From a checkpoint of a small transformer trained on Wikipedia: 6 heads of 128, tied embeddings.
Each number is 128 + 24 x the weight over its row's rms, rounded and kept within 0 to 255. Layers, rows and columns count from 0. The size above them is the row's rms in percent of the matrix's.

# layer 9 attention value, 768x768, rms 0.0175, rows 216-251, columns 672-767
size [ 98 104 101 103 101 103 107 101 105  99 103 105 106 104 102 105 102 101 105 103 100 104  99 102 105 103 106 107  98 104 101 104 104 101 102 100]
[[153 146 144  89 163 106 141  98 109 102 127 101 149 112 125 148 160 105 116 129 117 123 127  88 129 148 107 110 157  95  94 140 124  93 138 108 107 123 123 133 121 156 137 140 142 149 147 164 157 139 153 122 154 125 160 154 144 162 123 104  70  94  91 152 150 129 111 143 131 136 129 148 164 123 135  85  99 148 135 115 111 106 153 104 142 110 112 124 172  99 106 139  96 115 149 102]
 [ 85 176  88 165 102 116 144 119 160 123 128 126 105 125 171 123 120  75 165 132  78 165  78 160 143 170 156 140 143 132 102 128  99 110  83 132  95 154 104 128 153 125 138 139 131  94 111 106 130 107 149  99 148 134 134 129 133 103 102 138  94  97 169 112 131 135 145  93 113 135 123  60 186 108 104 119 108 128 126 150 151 168 134 100  87 136 159 128  65 142 149 107 131 117 126  83]
 [119 163 145 134  99 159 110 110 133 128 121 158 134 148  92 151 142 145 141  98 106 151  79 117 109 118 106 152 165 113 109 102 120 143 124 151 101 106 120 125 122 118 123 125 114 103 137 124 107 182  97 111 130 133  79 102 121 174 135 113 122 162 112 111 145  87 148 147 144  99 136 141 120 124 143 158 122 108 124 132 120 138 136 110 106 109 109 112 136 169 117 142 116 144  99  69]
 [125 146 116 152 156 120 103 122 154 148 100 153 102 148  94 139 108 125  73 136 156 147 123 134 159 173 160 105 125 101  86 161 150 177 164 115 156 138 120 140 150 137 141 117 123  93 111 163 148 132 126 157 156 146 166 133  80 115 164 142 133 153 131 134 131 131 139 125 153 109  85 115 107 113 100 121 141  76  56  62 129 173 122 105 142 128 144 115 109  91 126 106 126 122  91 132]
 [147 145 121 134 137 100 102 118 110 149 134 108 127 132 160 103 121 155 136 108 123 133  61 155 161 111 110 102 124 123 137  82 147 146 126 114 131 109 143  88 135 140  81  53 131  68 146 160 119 121 113 149 127 108 118 105 115 169 135 184  88 118 121 153 111 142 123 104 139 145 135 131 151 103 162 160 142 131 113  95 124 113 118 165 171 143  99 123 151 163 161 148 116 148 130 115]
 [114  97 118  84 129 115  73 182 151 116 104 135 151  94 167 115 136  92 119 136 153 129 118  97 116 123 114 142 134 117 149 121 104 137  96 170 130 138 139 145 146 103  93 108 150 143 120 104 132  79 106 120 106 114 167 106 129 131 121 134 142  94 170 121  89 109 123 141 120  90 102  75 108 130 129  86 156 107 120 127 104  97 125 107 167  85  77 156 136 134 139  82  92  97 129 134]
 [138 102  93 148 119 148 139 135 126 106 153  88 127 129 173 118 133 159 113 132 118 111  82 136 117 145 120 130 157 135  76 144 115 132 104 111 104 118 151 117 134 153 137 150 104 170 109 166 131  66 122 141 129 139 129 110 138 149 112 160 125 182 155 122 141 120 169  97 121 126  92 135 138 122 121 138 134 115 119 144 144 149 113  97 108 136 166 120  67 141 103  89 160 140  90 114]
 [127 163 142 158 150 124 148 143 157 141 154 136  85 169 126 112 116 103 146 136 129 118 139 121 103 140  99 147 122 129 115 133 133 100 130 149 151 163 143 116 155 138 140 176 109 136 111 107 165 145 105 126 122 144 106 148 144  88 123 149 120 105 140 102 153 187 156 163  98 125 117  95 148 104 127 151 136 115  85 115 146 164 149 142 180 108 108 126  95  99 143 127  97  86 114 112]
 [131 112  62 153 160 115 112 152 149 125 154 132 118 116 151 128 117  98 113 122 121 155 140 123 111  94 150 144 132 157 152 106 130 129 133 105 160 109 132 132 106 128  91 165 136 133 124 169  86 114 141 139  73 110 109 102 132 114 155 146 148  58 125 174  86 156 103 160 110 132 143 146  98  90 162 159 177 118 128 116 105 103 149 107 118 128 127 136 114  88 152 132 132 131 108 176]
 [109 115 130 144 156 102 127 138  84 150 146 121 129 127 120 111  61  94 183 150 104 143  89 142 101 121 146 122 147 135 170 102 137  79  86  92 121 117 109 139 132  88 145 146 115 147 128 139 172 149  78 113 114 123 144 115  89 114 101 101  95  98 161 117 105 139 158 132 138 104 147  92 139 129 148 168 106 116 171 123  81 134 128 122 113 149 113 111 148  84 171 132  97  92 137 159]
 [126 163 168 140 155 157 128 147 136 133 174 119 129  98  72 102 129 150 145 114 147 177 102  83 162 121 156 144 149 148 182 142 115 141 109 123 130 164 116  96 103 111 121 115 104 108 150  79 115  52  90 124 110 108  80 118 104 123  63 128 107 100 133  88 138  99 156 160 156 126 174 147 120 133 110 155  64 136 130 113 123 109 149 134 102 148 125 107 170 118 132  95 101  65 111 142]
 [ 86 123 145 164 171 145 146 145 117 162 124 112  98 125  83 122  89  85  60 163 110 125 111 109 116 146 159 143 152 159 107  87 112 135 165 167 108 118 133 112 144 108 141 122 115 146 112 111 187  95 111  96 144 130  87 139 134 110 156 163 114 110 106 132  98 120 123 138 160  77 104 123 162 122 126 160 113 112 139 139 139 106 125 141 133  98 116 121 153 127 128 138 112 112 147 103]
 [100 108 149 163 151 133 114  82 134 139 122 114 140 119 128 128 139 130 178 164 134 166 154 129 145 168 124 132 141 156 145 120 175 130  74 132  90 136 154 131  95 150 151 162 126 134 124 116 136 113 127  85  86 134 172 154 109 146 106 151 120 161 147  97 137 163 148 151  99 126 123 111 138 107 140 139 154 160 135 106 103 170 141 137 139 107 140 148 142 111 131 139 121 101  95 158]
 [123 117 144 178 145  88 152 152  95 144 122 145 110 137 144 126 106 146 161 134 126 119  59  98  77 153 137 110 132 151 145 128 124 105 117 156 125 143 134 107 107 117 107  80  86 109 116 116  61  51  98 144 131 119 175 118 123 110 180  98 142 131 124 145 106 182 160 118  91  88  89 139  99 105 137 166 177 161 161 149 118 123 123 122 140 131 128 132 104 112 180 153  92 130 154 117]
 [162 119 103 154 157 148 111 114 131 122 161  71 149 109  93 123 171 122 139 136 124 117 158 131 111 118 163 104 114 168 130 113 121 140 101 145 128 126 143 100 113 107 110 165 145 149 130 151 136 137  88 161 116 137 104 108 117 111  85 118 149 138 135 130 138  96 185 135 107 139 104 102 120 127 132 120 121 129 114 124 146  95 144  86 119 158 113 126 136 117 114 127 124 133 127 137]
 [123 124 135 150 125 131 122 177 108 144 170 152 113 122 120  88 125 128  90 124 132  51 131 142 127 133 121 125 103 127 110 164 161 136 127  87 136  83 119 106 110 137 100 141 184 109 121  89 147 133  92 159 154 111 150 151 132 107 140 125 162 122 108 123 160 143 133 158 133 132 124 124 156 129  96 171 134 128 128 144  83 110 139 145  74 117 123 112 106 188 130 125 167 115 105  95]
 [159 152 176 146 113 132 110 125 119  86  97 125 120  97 171 156 122 110 158 127  78 141 164 124  98 146 114 149 139 124 102  99 176 163 153 139  93 127  90 116 136  96 195 130 123 144 103 132  99 145 111  76 119 112 126 155 153 144 129 133 117 127 131 100 118 127 159 140 103 110 134 150 160 132 124 179 122 118 131 126 124  88 127 116 128 100 118 124 110 193 174 140 130 121 176 171]
 [105 122 138 130 153 143 148 146 113 177  89 110 113 140 102 127 145 148 112 170 108 133 119 138 128 122 155 109 141 119 153 129 100  91  92 107  80 137 135 133 104 132 145  68 133 143 131 172  98  98 130 118 120 138  82 134 121 152 148 146 111 178 158 135 119 141 120 117 103 113  97 112 161 132  86 161 129 135 145  97 125 141 132  91 104 156 103 133 159 100 138  88 169 114 109 109]
 [126 180 185 151 122 133 111 120  97  94 141 175 130 176 117 148 103 150 134 114 106 183 117 117 133 160 121  99 159 153 126 149 103 135 149 117 155 130 105 122 147 127 110 141 143 130  91 138 156 167 138 119 139 126  86  97 118 160 114 148 125 115 141 166 132 105 162 131 123 117 136 152 131 104 115 146 100 151 125 106 127 122 115 100 112 121 154  98 120 189 142 126 126 120 142 121]
 [106 139  88 143  88 147 139 118 139 162 103 106 131 129 136 148 125  97 158 110 117 110 129 104  76  86 114 140 109 131  92 100 146 142 103 144 108 124 119 125  99  71  84 131 174  95 145 130 147 111 145 124 158 138 121  87  84  84 158 118 143 126 100  97 119 103 146 152 132 168 143 118 123 119 135 106 127 115 157 157 174 129 120 116 144 109 108 103  97 126 127 112 136 116 122 135]
 [140 102 130 198 104 144 139 122 101 142 147 104 134 139 121 144 119 111 115 147 116 119 137 142 104  98 131 128  98 157 154 138 124 146 145 159 137  97 150 122 155 125 130 107 164 150 149 137 121 135 112  93  98 109 133 142 167 148 171 139 110 123 111 144 163 105 145 132 145 142 147 155 149 152 124 143 172 153 165 141 137 136 150  73  65  90 111 121 119 115 123 176 166 144 127 142]
 [158 136  68 145 115 143  90 134 117 108 146 184 125 146 122 114 108 158 122 160 154 111 136 119 108  95 123 109 138 148 153 109 144 117  87  88 142 146 131 137 133 105 113 158 135 150 136 144 155 156 139 132 121 163 177 135 159 115  99 134  97 147 124 113 145 140 107 117 174 106 168 146 169 128 155 130  89 165 145 114 126 124 150  77 121 139 121  92  88 136 105 146 129 110 114 131]
 [113 114 122 110 109 106 143 137 118 152  92 108 136 136 163 131 172 110 134 148  96 103 141 133 111 150 100 142 148 116 101 109 125  97 100  88 155 156 142 100 155 127 108 113  71 162 144 116 136 132 123 157 114 135 140 159 131 169 118  94 129 103 156 102 105  80 157 161 128 148 185 138 134 114 101 126 154 113  96 189 131 152 128 147 133 126 117 154 144 115 124 109 108  96 100 114]
 [ 94 142 147 112 137 129 126 128 157 136 124 116 147 130 103 151 114 132 122 125 127 104 215  90  82 123 168 114 131 110 113 101 146 131 102 178 134 151 111 111 145  86 134 132 128 177 139  62  83 152 152 130 158 138 114 155 145 106 159 107 106 133 146 157 122 110 174 116 113 116 133 214  98 140 164 117 102 161 174 152 119 127 120 133 119 169 110 133 131 157 140  98 134 160 147  94]
 [171  88 153 118 184 103  93 169 103 136 140 143 136 145 113 134 145 126 121 162 152  99  46 133 164 114 155 142 136 119 163 141 131 144 165 149 157 166 102 130 109 155 133 141 122 216 108 128 112 133 106 113 112 132 138 126 143 173 150 108  92 105 135 117  71 131 146 130 130 128 104 114 153 136 147 118 121 125 143  59 116 126 120 120 104 125 139 102 120 149 138  94 145 166 114 148]
 [128  92 116 120 107 136 135 132 134 137 115 163 103 144 111 137 140 133 136  89 110 110  99 112 112 110 137 143 169 108 103 155 133 140 142 114 108  93 143 145 131 109 114 146  93  86 117 148 147 132 142 130 115 117  97 124 117 149 143 117 142 165 129 150 143 124 140 132 129 132 166 174 113 131 105 127 136 141  94 105  93 151 131 166 101 115 145 145 142 123 161  90 114 174 147  91]
 [109 130 109 155 118 127 169 129 133 142 163 128 136 122  94 101 126  83 116 142 157 116 136 102 115 141 148 140 121 109  95 116 127 142 159 152 133  86 153 111 101 142 145 114  70  91 151 107 148 153  87 169 128 109 164 146 133  90 110 138 117 143 145 126 121  71 136  94 114 108  83 155 142 138 130 107 102 102 113 130 117 105 113 149 137 112 141  93 130 104 142 154 129 129 143 139]
 [102 137  96 109 116 124 101 103 120 152 135 115 127 131 147 146 155  98 111 115  91  96 130 150 188 112 152 117 131 128 109 139 140  88 134 101  97 159 129 132 117  97 115 129 101 143 108 133 107 125 168 132 151 138 104 162 150 142 155 131 144 152 103  97  94 103 104 138 153 124 129 172 131 144 140 155 156 153 137 164 114 106 117 105  71 161 105 111 101 121 149 156  87  94 130 125]
 [130 136 135 136 107 158 129 138 120 152 128 162 131 124 128 113 116 107 105 146 141 101 124 135 116 160  91 122  99 153 111  87 102 184 129 123 164 105 107 129 138  96  96  93 124 171 125 129  91 100  84  72 139 136 133 129  69 113 107  94 145 132 144  78  77  88 126  66 116 112 124  82 141 130 127 145 128 153 129 119 110 154 134 112 155 141 131 165  92 116 120 141 151 101 150  97]
 [174  90  57 150 135 104 129 133 107 132 122 168 105 132 122 146 109 151 138 114  94 194 140  91 115 128  45 150 129 132 156 121  98 131 146 116 114 106 121 128 129 150 115 132 165 161 160 158 182 100  89 126 159 112 104 124 162 178 111  77 136 108 129 121  68 121 181 152 140 105 160 135 134 141  95 128 141 115 165 153 134 103 117 168 152 137 130 101  97 161 138 133 126 121 138 124]
 [116 123 104 143 138 125 117 117 126 135  80 119 117 120 144 117 136  66 139 124 105 105 109 161 117 140 146 120 131  94 104 112  93 129 139 118 120 104  97 120 147 127 123 168 125 174 102 125 136  81 143 159  83 133 111 135 113 151 125 110 145  89 128 123 157 145 145 109 124 107 106 109 143 152 160 153 131 150 140  84 123  93 144 157 133 124 133 145 144 139  94  93 124 110 117 118]
 [120 111 145 134 154 134 172 125 157 156 152 134 138 108 110 139  95 149 126 143 120 180 148 166 140 103 130 128 135 127 142 163 148 121 113 114 106 143 148 143 113 131  84  79 135 143 127 103 104 133 100 123 162 141 122 166 109 162  99 126 126  84 149 114 151  75 151 119 113 156  92 177 125 140 116 170 103 140 110 158 140 114 132  78 143 150 139 141 155  94 124 138 150 151 131 152]
 [121 134 140 107 147 123 105 141 126  77 158 141 111 136 171 148 132 144 139 111 175 132 176 141 120 142 154 143  93 115 133 128 110 129  85 117 105 141 147 114 137 146 139 108  73  94  89 104 148  94 146 172 122 100 123 169 136 163 137 133 127 137 120 174 132 177 114 138 113 119  93 186  89 136 102 119 143 154 170 134 122 135 150 148 166 136 158 135  96 134 135 162 121 160  87  91]
 [139 134 145 126 126 132 184 136 112 118 128 186 112 126 120 135 146 132 147 106 143 152 155 156 155 143 135 106 159 149 110 135 132  83 124 119 159  98 123 154 125 155 119 108 119 118 128 107 110 155 123 143 116 137 127 122 127 136 160 172 145 108 131 149  92 107 123 106 114 135 118 115 107 125  98 123 131 140 224 170 132 104 141 125  85  89 144 129 121  90 123  97 162 122 129  74]
 [142 132 108  99 112 106 139 140 189 138 120 134 153 117 121 104 136  93 152 125 147 153 156 149 159 131  96 138  99 114 115 133 130 145 172 117 114 105 109 141 136 156 128 122 141 142 144  96 139 171 136 138 122 122 128  82 113 170 146 105  87 137 122 131 117 131 146  87 135 160 183 171 122 120 138 136 125 138 129 133 143 147 120 119 120 149  93 117 125 167 144 134 129 126 120  92]
 [ 88 136 136 186 134 143  76 126 105 128 151  98 138 158  68 126 156 163 131 136  88 138 152 138 191  92 148 121 136 125  81  92 113 156  91 102 127 129 106 126 143 134  72 150 136 102 137 113 124 136 137  94 133 112 181 107 129 102  85 124 139 130 121 122 114  99 142  96 145 139 126 125 107 124 148 117 159 169 101  95  89 109 140  85 107 168 119 137 115  92 136 128 136 154  85 103]]
# layer 9 attention output (transposed), 768x768, rms 0.016, rows 216-251, columns 672-767
size [ 99 107 103 105 102 101 111 103 105  94 105 100 107 104 102 106 104  98 109 103  99 104  99 104 107  97 104 107  94 107 101 108  95 100 104 100]
[[120 140 134  61 126 130 105  94 107 100 104 117 156 121 125 122 143 150 106 154 147 149 164 107 148  85 139 116 146  62 152 127 160 115 144 165 162 142 178 113 110 129 143 137 130 116 116 167 126 110 173  98 124 147 111 116 106 105 110 124 118 112 109 148 109 117 127 102 105 134 108 120 152 132 118 103  92 160 150 156  75 131 115  96 104 136 130 136 108 101 123 138  85 128 104 132]
 [111 148 156 132  94 125 134 106 168 156 133 120 142 132 145 144 108 126 123 112 135 121 116  93 121 154 127 110 146 144 152 112 153 122 134 135 128 120 131 140 149 140 119 130 135 120 135 147 110 140 130 133 158 111  91 130 142 130 102 181  98 125 172 167 141 134 177 136 171 146  84 151 142 140 108 109 164 156 157 137 123 125 165 114 182 102 163 128 125 130 113 106  99 154 165 107]
 [151 137 147 146  91 112 158 128 131 145 146 107 121 161 164 153 113 156 117 127 141 154  99 134  92 122 136 105 129 136 124 139 116 141 132 119 123 105 101  97  83 124 149 128  84 100 123 136 120 149  80 147 145 149 130 148  76 162 146 188 146  78  97 148 142 159  86  82 148 113 141 127 122 120 160 141 136  98 171 100 190 160  98 132 132 168 148 112 129 144 123 107  99 132 122  84]
 [115 150 128 109 131 116 155  91 164 118 160  84 179 195 145 102 141 111 111 122  95 144 137 129 129 129 132 160 136  82 116 120 140 105 126 135 125 124 140 125 113 101 119 129  82 141 100 118  69  99 116 111 157 115 116 124 145 113 161 109  72 124  68 133 116 181 147 115 131 134 124 124 152 130 113 157  60 129 106 115 106  98 143  82 145 111 121 151 166 107  90 148 134 152 146  95]
 [118 155 110 186 129 122 106 155  62 116 167 138 116 135 174 166 123 120 147 151 135 106 119 135 159 123 133 143 165 117 127 100 118 127 127 109 165 129  86 110 112 141 100  98 130 126 102 106 133  91 128 131 141 150 107  98 111 102 138 180  67 127 120 129 110 101  78 141 132 112 144  91 122  91 152 133 124 135 112 123 204 131  92 126 136 130 133 148 148 203 172 111 106 128 127  99]
 [132 133 106 112 148 107 110 160 135  91 128 114  97 103 125 150  84  99 153 113 134 110 102 124 113 133 135 155 115 137 148 111 117 128 157 126 185 156 144 113 130 119 103 122 155 110 128 136 104 102 138 147 141 168 129 117 134 136 136 109 128 124 136 113 127 105 155 114 143 125 107  91 171 152  88 142 169  99  53 141  90 118 127  95 137  87 121 124 108 137 142 127 157 113 100 155]
 [133 139 104 132 137 118 155 161 129 189 123  56 106 151 162 109 112 134 106 122 146 113 112 142 128 130 132  94  81  95 124 150 154  85 160 144 112 165 140 145 150 111 161 132 124 170 132  98 143  86  90 113 158 143 144 137 102 100 102 127 123 146 110 109 127 134 139 149 115 134 108 107  87 128 117 154 127  75 182 141 116 164 147 130 143  97  79 103 146 139 147 115 145 118 122 135]
 [105 121 178 143 136 142 132 106 123  85 112 119 153 173 129 156 137 133 116 126  83 140 135 131  91 143 102 142 127 148 138 117 139 139 153 110  99 124 131 168 109  99 150 148  99 126 128 138 140 119  91 145 153 103  96 146 106 105 123 167 143 140 156 130 136 131 126 155 130 153  99 124 125 147  67 123 169 147 118 140 110 106 146 112 139 123 124 144 105 174 134 146 170 133 110  89]
 [ 73 112 127 161 159 164  98 143  98 124 139 148 147 134 121 116 111 140 132  88 139 149 171 112 156  65 121 116 110 151 110 100 143 130 154 118 114 131 106 122 170 123 124 113 124 117 176 134  83 123 161 137 105 123  95 177 112 111 127 132 145 124 130 161  90 119 158 127 120 117 132 114 132 156 175 162 136 127  72 136  98 113 123 141 103 135 119 182 186  95 122 145  96 149 130 132]
 [136 120 123 133 140 123 121 136 106 135 134 126 119  80 157 104 111 136 142 137 134 129 102  99 123 134 107 155 115 134 112 103 106 116 116 141 147 106 136 124 173 169 106 104 114 129 127 158 173 139 126  83  85 157 149 183 112 107 144 138 165 142 173 111 105 115 140 118 140 144 105 126 121 151 144 134 124 124 157  97 141 183  84 103 149 169 189 101 137 106 143 128 146 128 115 141]
 [131 133 144 132 158 149 111 137 142 114 137 103 132 140 144 133 140 125 149 162 121 149 103 125 149 142 139 159 126 104 103 136 172 147 118 131 155 152 107 133 145 127 130 151 106  92  97  86 131 103 109 133 161 149 133 112 115 179 135 167 116 142 149 114 122 147 133 118 159 111 102 170 131 144 114 131 146 148  80 158 180 126  97 105 147 129 110 132 129 135 102 122 152 123 131 152]
 [113 108 131 135 155 136 121 158 108 119 137 114 133 101 116 141 120 130 111 105  92 143 134 145  53 131 113 140 152  97  67 135 124 127  98 136 145 132 155  87 122 139 132 128  88  87 136 146  98 148  96  56 177 184 103 116 137 104 129 100 142 130 131 149 110 124 112  95 147 143 120 138 161 170 141 122 141 146 124 116  83  92  87 100 125 140 120 149 122 123 109  94 178 135 137 160]
 [103 129 117 135 104 104 145 103 141 149 110 121 150 124 163 101 160 116 153 183  73 115 115 130 111 180 100 122 179 119 143 113 134 102 132 160 159 114 146 195 146 123 135 129  71 152 100 171 112  87  66  89 117 122 156 142 110 111 104 156 140 122 172 128 141  94 146 106 132 145 121 139 139 147 141 170 108 126 131 145 130 124 121 119 127  94 154 133 158  69 144 129 124 113 101 142]
 [129 132 121 116 141 128  94 123  99  82 171 127 113 124 161 147 131 112 184 139 147 145 104 143 127 136 129 127 134 226 165 112 160  67 162 132 206 124 153 125 107 126 127 171 112 111 152  94 163 145 124 104 134 123 128 134  98 126 168 192 146 123 135 159 109 132  96 106 122 108 133 132 121 110 144 172 162 114 104 123 126 155 108 140  96 133 111 123 115 153 110 129  92 110 138 122]
 [138  88 153 105 115 153 140 118 125  99 145  98 149 110 112 114 124 156 198  89 159 118 129 107 131  99 156 106 116 110 153 111  98 148 120 158  83 106 150 105 111 114 120 122 166 119 149 127 150 117 125 168 158 128 104 153 134 136 112 147 158 113 123 143 116 132 115 106  89 121 122  61 131 119 133 121 131 127 136 126 149  83 114 146 144 161 111 131 119 108 130 141 130 118 149 147]
 [143 104 125  89 126 134 159 118 171  87 104  98  92 134 171 120 146  90 128 102 103 139 124 147  99 138 105 140 120  81  96 114 137 107 105 139 118  96  85 118 143 190 117  94 168 132 154 151 156 147  90 130 158 142 143  80 126 148  84 154 141 106 119 161 120 123 117 125 150 123 151 161 125 109 111 123 177 149 148 112  86 146 147 111 140 126 129 105 121 134 122 116  78  95 136 135]
 [102  90 132 108 123 120 126  90 124 188 106  92 163 143  93 160 125  93 146  73 113 131 125 129 114 117 109 122 141 134 154 116 168  90 159 157 137 118 145  89 168 124 149 100 109 125 139 113  90 166 113 109 142 136  95 150 153 117 143 144 119  83 107 148 151 168 148 155 102 117 134 137 136 115 136  99 106 106 152 109  65 115 103 110 165 146 168 119 142 141 119 137  68 148  95 125]
 [186 157 116 137 119 127 153 142 107 100 124 125 108 117 167 102 143 113  89 136 131 160 116 125  94 113 106 160 126 157 111 147 145 122 166 137 112 133 123  97  78 165 140 126  82 130 107 152 111  64 145 110 132 162 110 159 104  71  71 138 107 134 145 101 143 146 150 137 139 136 100 110 168  95 111 114 118 119 179 116  90 136 103 105 113 140 172  92 161 163 125 153 129 130  87 143]
 [112 150 162 176 126 140 159 133 113 138 128 111 141 122 136 148 160 113 129 159 136 133 110 130 154 118 101 120 103 138 137 102 118 146 139 166 141  93 102 133 121 168 156 108 144 121 146 113 105 117 142 105 115 179  84 123 128 123 165 138  99 167 137  85 107  91 116 131 133  81 149 144 103 106 144 157 126  86 153 146 151 116 124 115 130 137 145 165 132 100 131 120 127 141  91  95]
 [141 123 112 115 149 146 140 136 173 127 158 165 123 156 110 139 108  95 153  65 142 112 132  89 163 139 138 159 105 129 130 148 139 123 152 155 144 146 124  89 130 139 120 115 155 170 151 100 159 159 144  87 138 116 117  72 153 116 148 102 161 161 145 119 104 127 109 138 107 141 134 142 132 113 139 116 105 113 130 153  69  97 140 161 117 179 146 138 115 128 158 114 157 109 106 153]
 [123  88 161 154 108 150 140 143 134 112  82 123 175 140  93  98  98 145 148 108 166 103 130 164  99 110 117 104 134 111 148 141 138 136 123  84 135 163 131 138 118  85 110 144 139 126 132 125 162  80 103 129 130 133 108 121 112  97 156 122 121 152  86 105 102 130 122 148 139 125  88 124 119 112 184 116 127 136 126 178 112 125 132  79 134 155 126  76 175 145 143 110 145 136 120 122]
 [127 125 108  92 142 127 154 115 113 122 135 152 110 140 153 127 142 171 169 106 150 106 162 144 105 125  95 131 150  90 105 139 143  98 109 106 121 110 126 121 139 102  97  94 153 131 128  77  83 100 148 128 104 135 140 127 122 146  91 141 117 189 148 107 118 125 110 166 168 122 146 134 121 121 146 121 143 108 120 133 108 125 151 110 127 133 120 132 107 124 132 133 134 101 120 132]
 [129  96 110 143 120 114 110 116 101 136 150 133 154 101  94  87 147 134 130 139 119 151  93 107  96  80 139 171 144 164 131 171 137 109 136 121 157 140 130  90 109 139 128 147 144  67 149 123 102 120 104 136 151  98 121 140 164 134 137 157 136 131 137 162 152 112 119 118 100 129 140 141 159  94  80 183 121 187 145 122 118 162 103 137 122  92 128 132 126 114 105 191 100 136 132  89]
 [ 75 159 112 128 123 110 122 118 154 115 137 120  75  69  79 149 133 126 173 105 126 150  99 101 135 136 153 117 105 132 131 132 168 164 137 172 115 114 147 157 174  89 171 162  86  60 138 159  76 146 109 153 121 108 151 170 152 157 129 133 121 151 150 145 155  92 154 150  96 137 127 103 120 133 115  79 117 102 123 144  71 120 138  69 133  93 121 123 119 106 150 116 114 134 115 162]
 [154  93 133 101 136 133 110  86 147 104 146 108 142 127 135 108 147 120 192 122 123 145 147 162 100 106 117 131 129 111 122 122 116 137 151 177 152  93 117 119  88 113 133 120 131  90 168 154 116 133 102  83 140 141 137 131 121 124 102 153 113 143 133 127 140 123 144 142 110 110 105 171 109 155 154 136 117 162  94 133 102 145 148 112 172 145 130  98 118 101 185 145  89 167 140 147]
 [114 146 145 142 116 117 131 152 136 151 118 134 180 135  74 142 120 141 134 139 122 153 150 124 133  98 126 111 108 150 142 128 195  94 122  81 136 154 142  93 122 120 113 141 140 121 130 108 112 105 112 107 155 126 150 147 145 128 117  99 123 100 125 106 130 145  75 108 100 136 163 138 138 124 119 142  91 118 165  96 118 125 142 154  73 104  99 126 114 144 121 120 112 137 111 117]
 [192  86  95 145 129 148 109 113 140 167 113  77  94 117 108 152 142  95 173  98 142 130 107  96 132 145 117 153 146  95 175  87 144 154 106 167 148 124 116 169 124 135 118 156 142 146 158 112 124 131 116 170 127 167 130 124 129 131  93 133  98 132 121 129 130  87  91 134 162 144  81 100 118 128 129 150 116 117 160 117 144 155  97 154 108 144 140  87 147 110 158 118 153  97 131 168]
 [ 97 133 124 133 151  97 159 124 137 140 142 129 146 108 118 152 147 127 145 143 106 138 147 133 180 130 144 111 115 104  96 110 127 170 144 106 123 161 118 128 132 116 134  98 108  98 134 138 144 149 155 137 115 116 105 145 119 125 141 162 126 168 142 118 111 111 103 128  79 136 148 137 164  95 124 147 186 151 123 132 171 111 137 117 103 102 109 128  85  96 124 134 122 119 129 164]
 [117 115 141  99 140 111 166 172 136 115 161 122 126 138 119 156 108 131 143 134 114  97  92 154 117  83 145  98 117 117 139 102 110 114 133 153 159 160 188 118 153 101 111 120 102 120 130  96 139 106  92  98 203 144 123 153 119 136 143 115 132 142 170 132  96 112 126 153 103 133 136 114 159 148 128  99 114 114  96 103  98 136 129 142 143 151 120 131 119 108 168 153 128 151 123 118]
 [151 110 139 131 136  90 107 127 132  94 117 124  86 124 142 158 156 133 153  80  84 160 144  83 135 138 152 144 125  91 133 174 140 106 100 100 139 177 128 132 138 149 142 100 111 108 129 148 127 155 121 155 142 133 136  81  97 107 168 122 142  92 102 136 127 126 155 165 138 152 134 141 122 132  90 129 168 123 130 165 153 162  87 141 109 111 154 165 139 127 110 112 129 146 124 130]
 [113 145 109 156 180 135 137 130 123 117 102 119 129 131 118 136 149 110 121 143 121 168 125 125 134 115 124 140 144 117 134 130 136 132 127 182 109 148 151 125 126 140 111 120 162 149 130 108 147 126  87  55 127 167 106 131  92  86 114 126 162 115 177 143 100 120 138 127 116 130 121 142 103 141 143  93  98 102 134 124 107 113 109 113 157 151 103 146  88 147 117 125 111 150 121 152]
 [119 117 110 132 130 125  72 118  87 149 103 110 129 158 111 117 121 155 192 171 164 123 133 148 155 155 108 123 122 132 131 140 103 135 131 203 106 113 110 167 135 177 123 158 148 132 139  92 134 174 118 170 151 148 111 101 130 185 173 145 138 140 134 116 120 116  97 129 145 122 140 103 113 163 130 145 157 131 117 139 146 115 127 135 101 146  93 170 160 119 112 121 143  86 111 128]
 [ 91 121 141 118 113 127 138 120 133  96 141 111 147 115 148 130 153 133 114 101  99 116 162 135 150 155 112  80 129 130 115 110 133 131 123 131 173 159 125 131 101  74 141 160 137 109 126 109 128 118 145 132 166 102 149  98 117  92 116 126 147 159 108 136 118 130 125 115 142 151 106 119  83 150 136 157 179 131 113 164 176 151 147 141 128  87  89  84 102 102  92 146 150 112 160 143]
 [161 140 122 176 122 114 103 114 125 148 134 114 134 141 121 153 115 108 150  92 123 127 140 152 165 126 162 139 161 158 105 145  89 106 131 152 148  97 144  97 143 145 156 160 133 122 118 168 127 173 139 127  61 128 133 128  99 131  99 125 144 114 129 122 145 143 105 138 140  85 104 148 106 154  68 121 115 103 170 150 138 136 126 110 136 140 167 105 107 124  96 131 121 106 183 136]
 [118 143  96 160  95 122 126 123 153 158 109 165 130 133 127 126 128 143 121 147  82 148 142 127 190 118 138 109 143 102 127 155 131 141 118 130  87 147 133 127 145 163 126 145 131 123 126 125  98 141 136 176 119 129 155 173 112 148 134 155 104 166 174 129 133 162 116 157 119 109 116 121 140 128 122 115 129  99 187 123 151 135 139  97  88 147 126 138 136 133 141 119 128 121 113 128]
 [107 158 108 157 121  88 116 162 147 159 137  99 144 151 133  99 115 138 138 159  95 133 166 134 156 134 102  83 129 117 135  73 121 158 103 136 157 100 150 119 147 102 122 127 121 135 148 152  99 106 127 131 110 107 109 105 103 110 137 190 106 128 134 151 117 133 143 120 160 157 151 138 160  91 143 166 127 152 102 105 105 122 104  97 151 173 129 171 163 145 110 112 161 111 113 123]]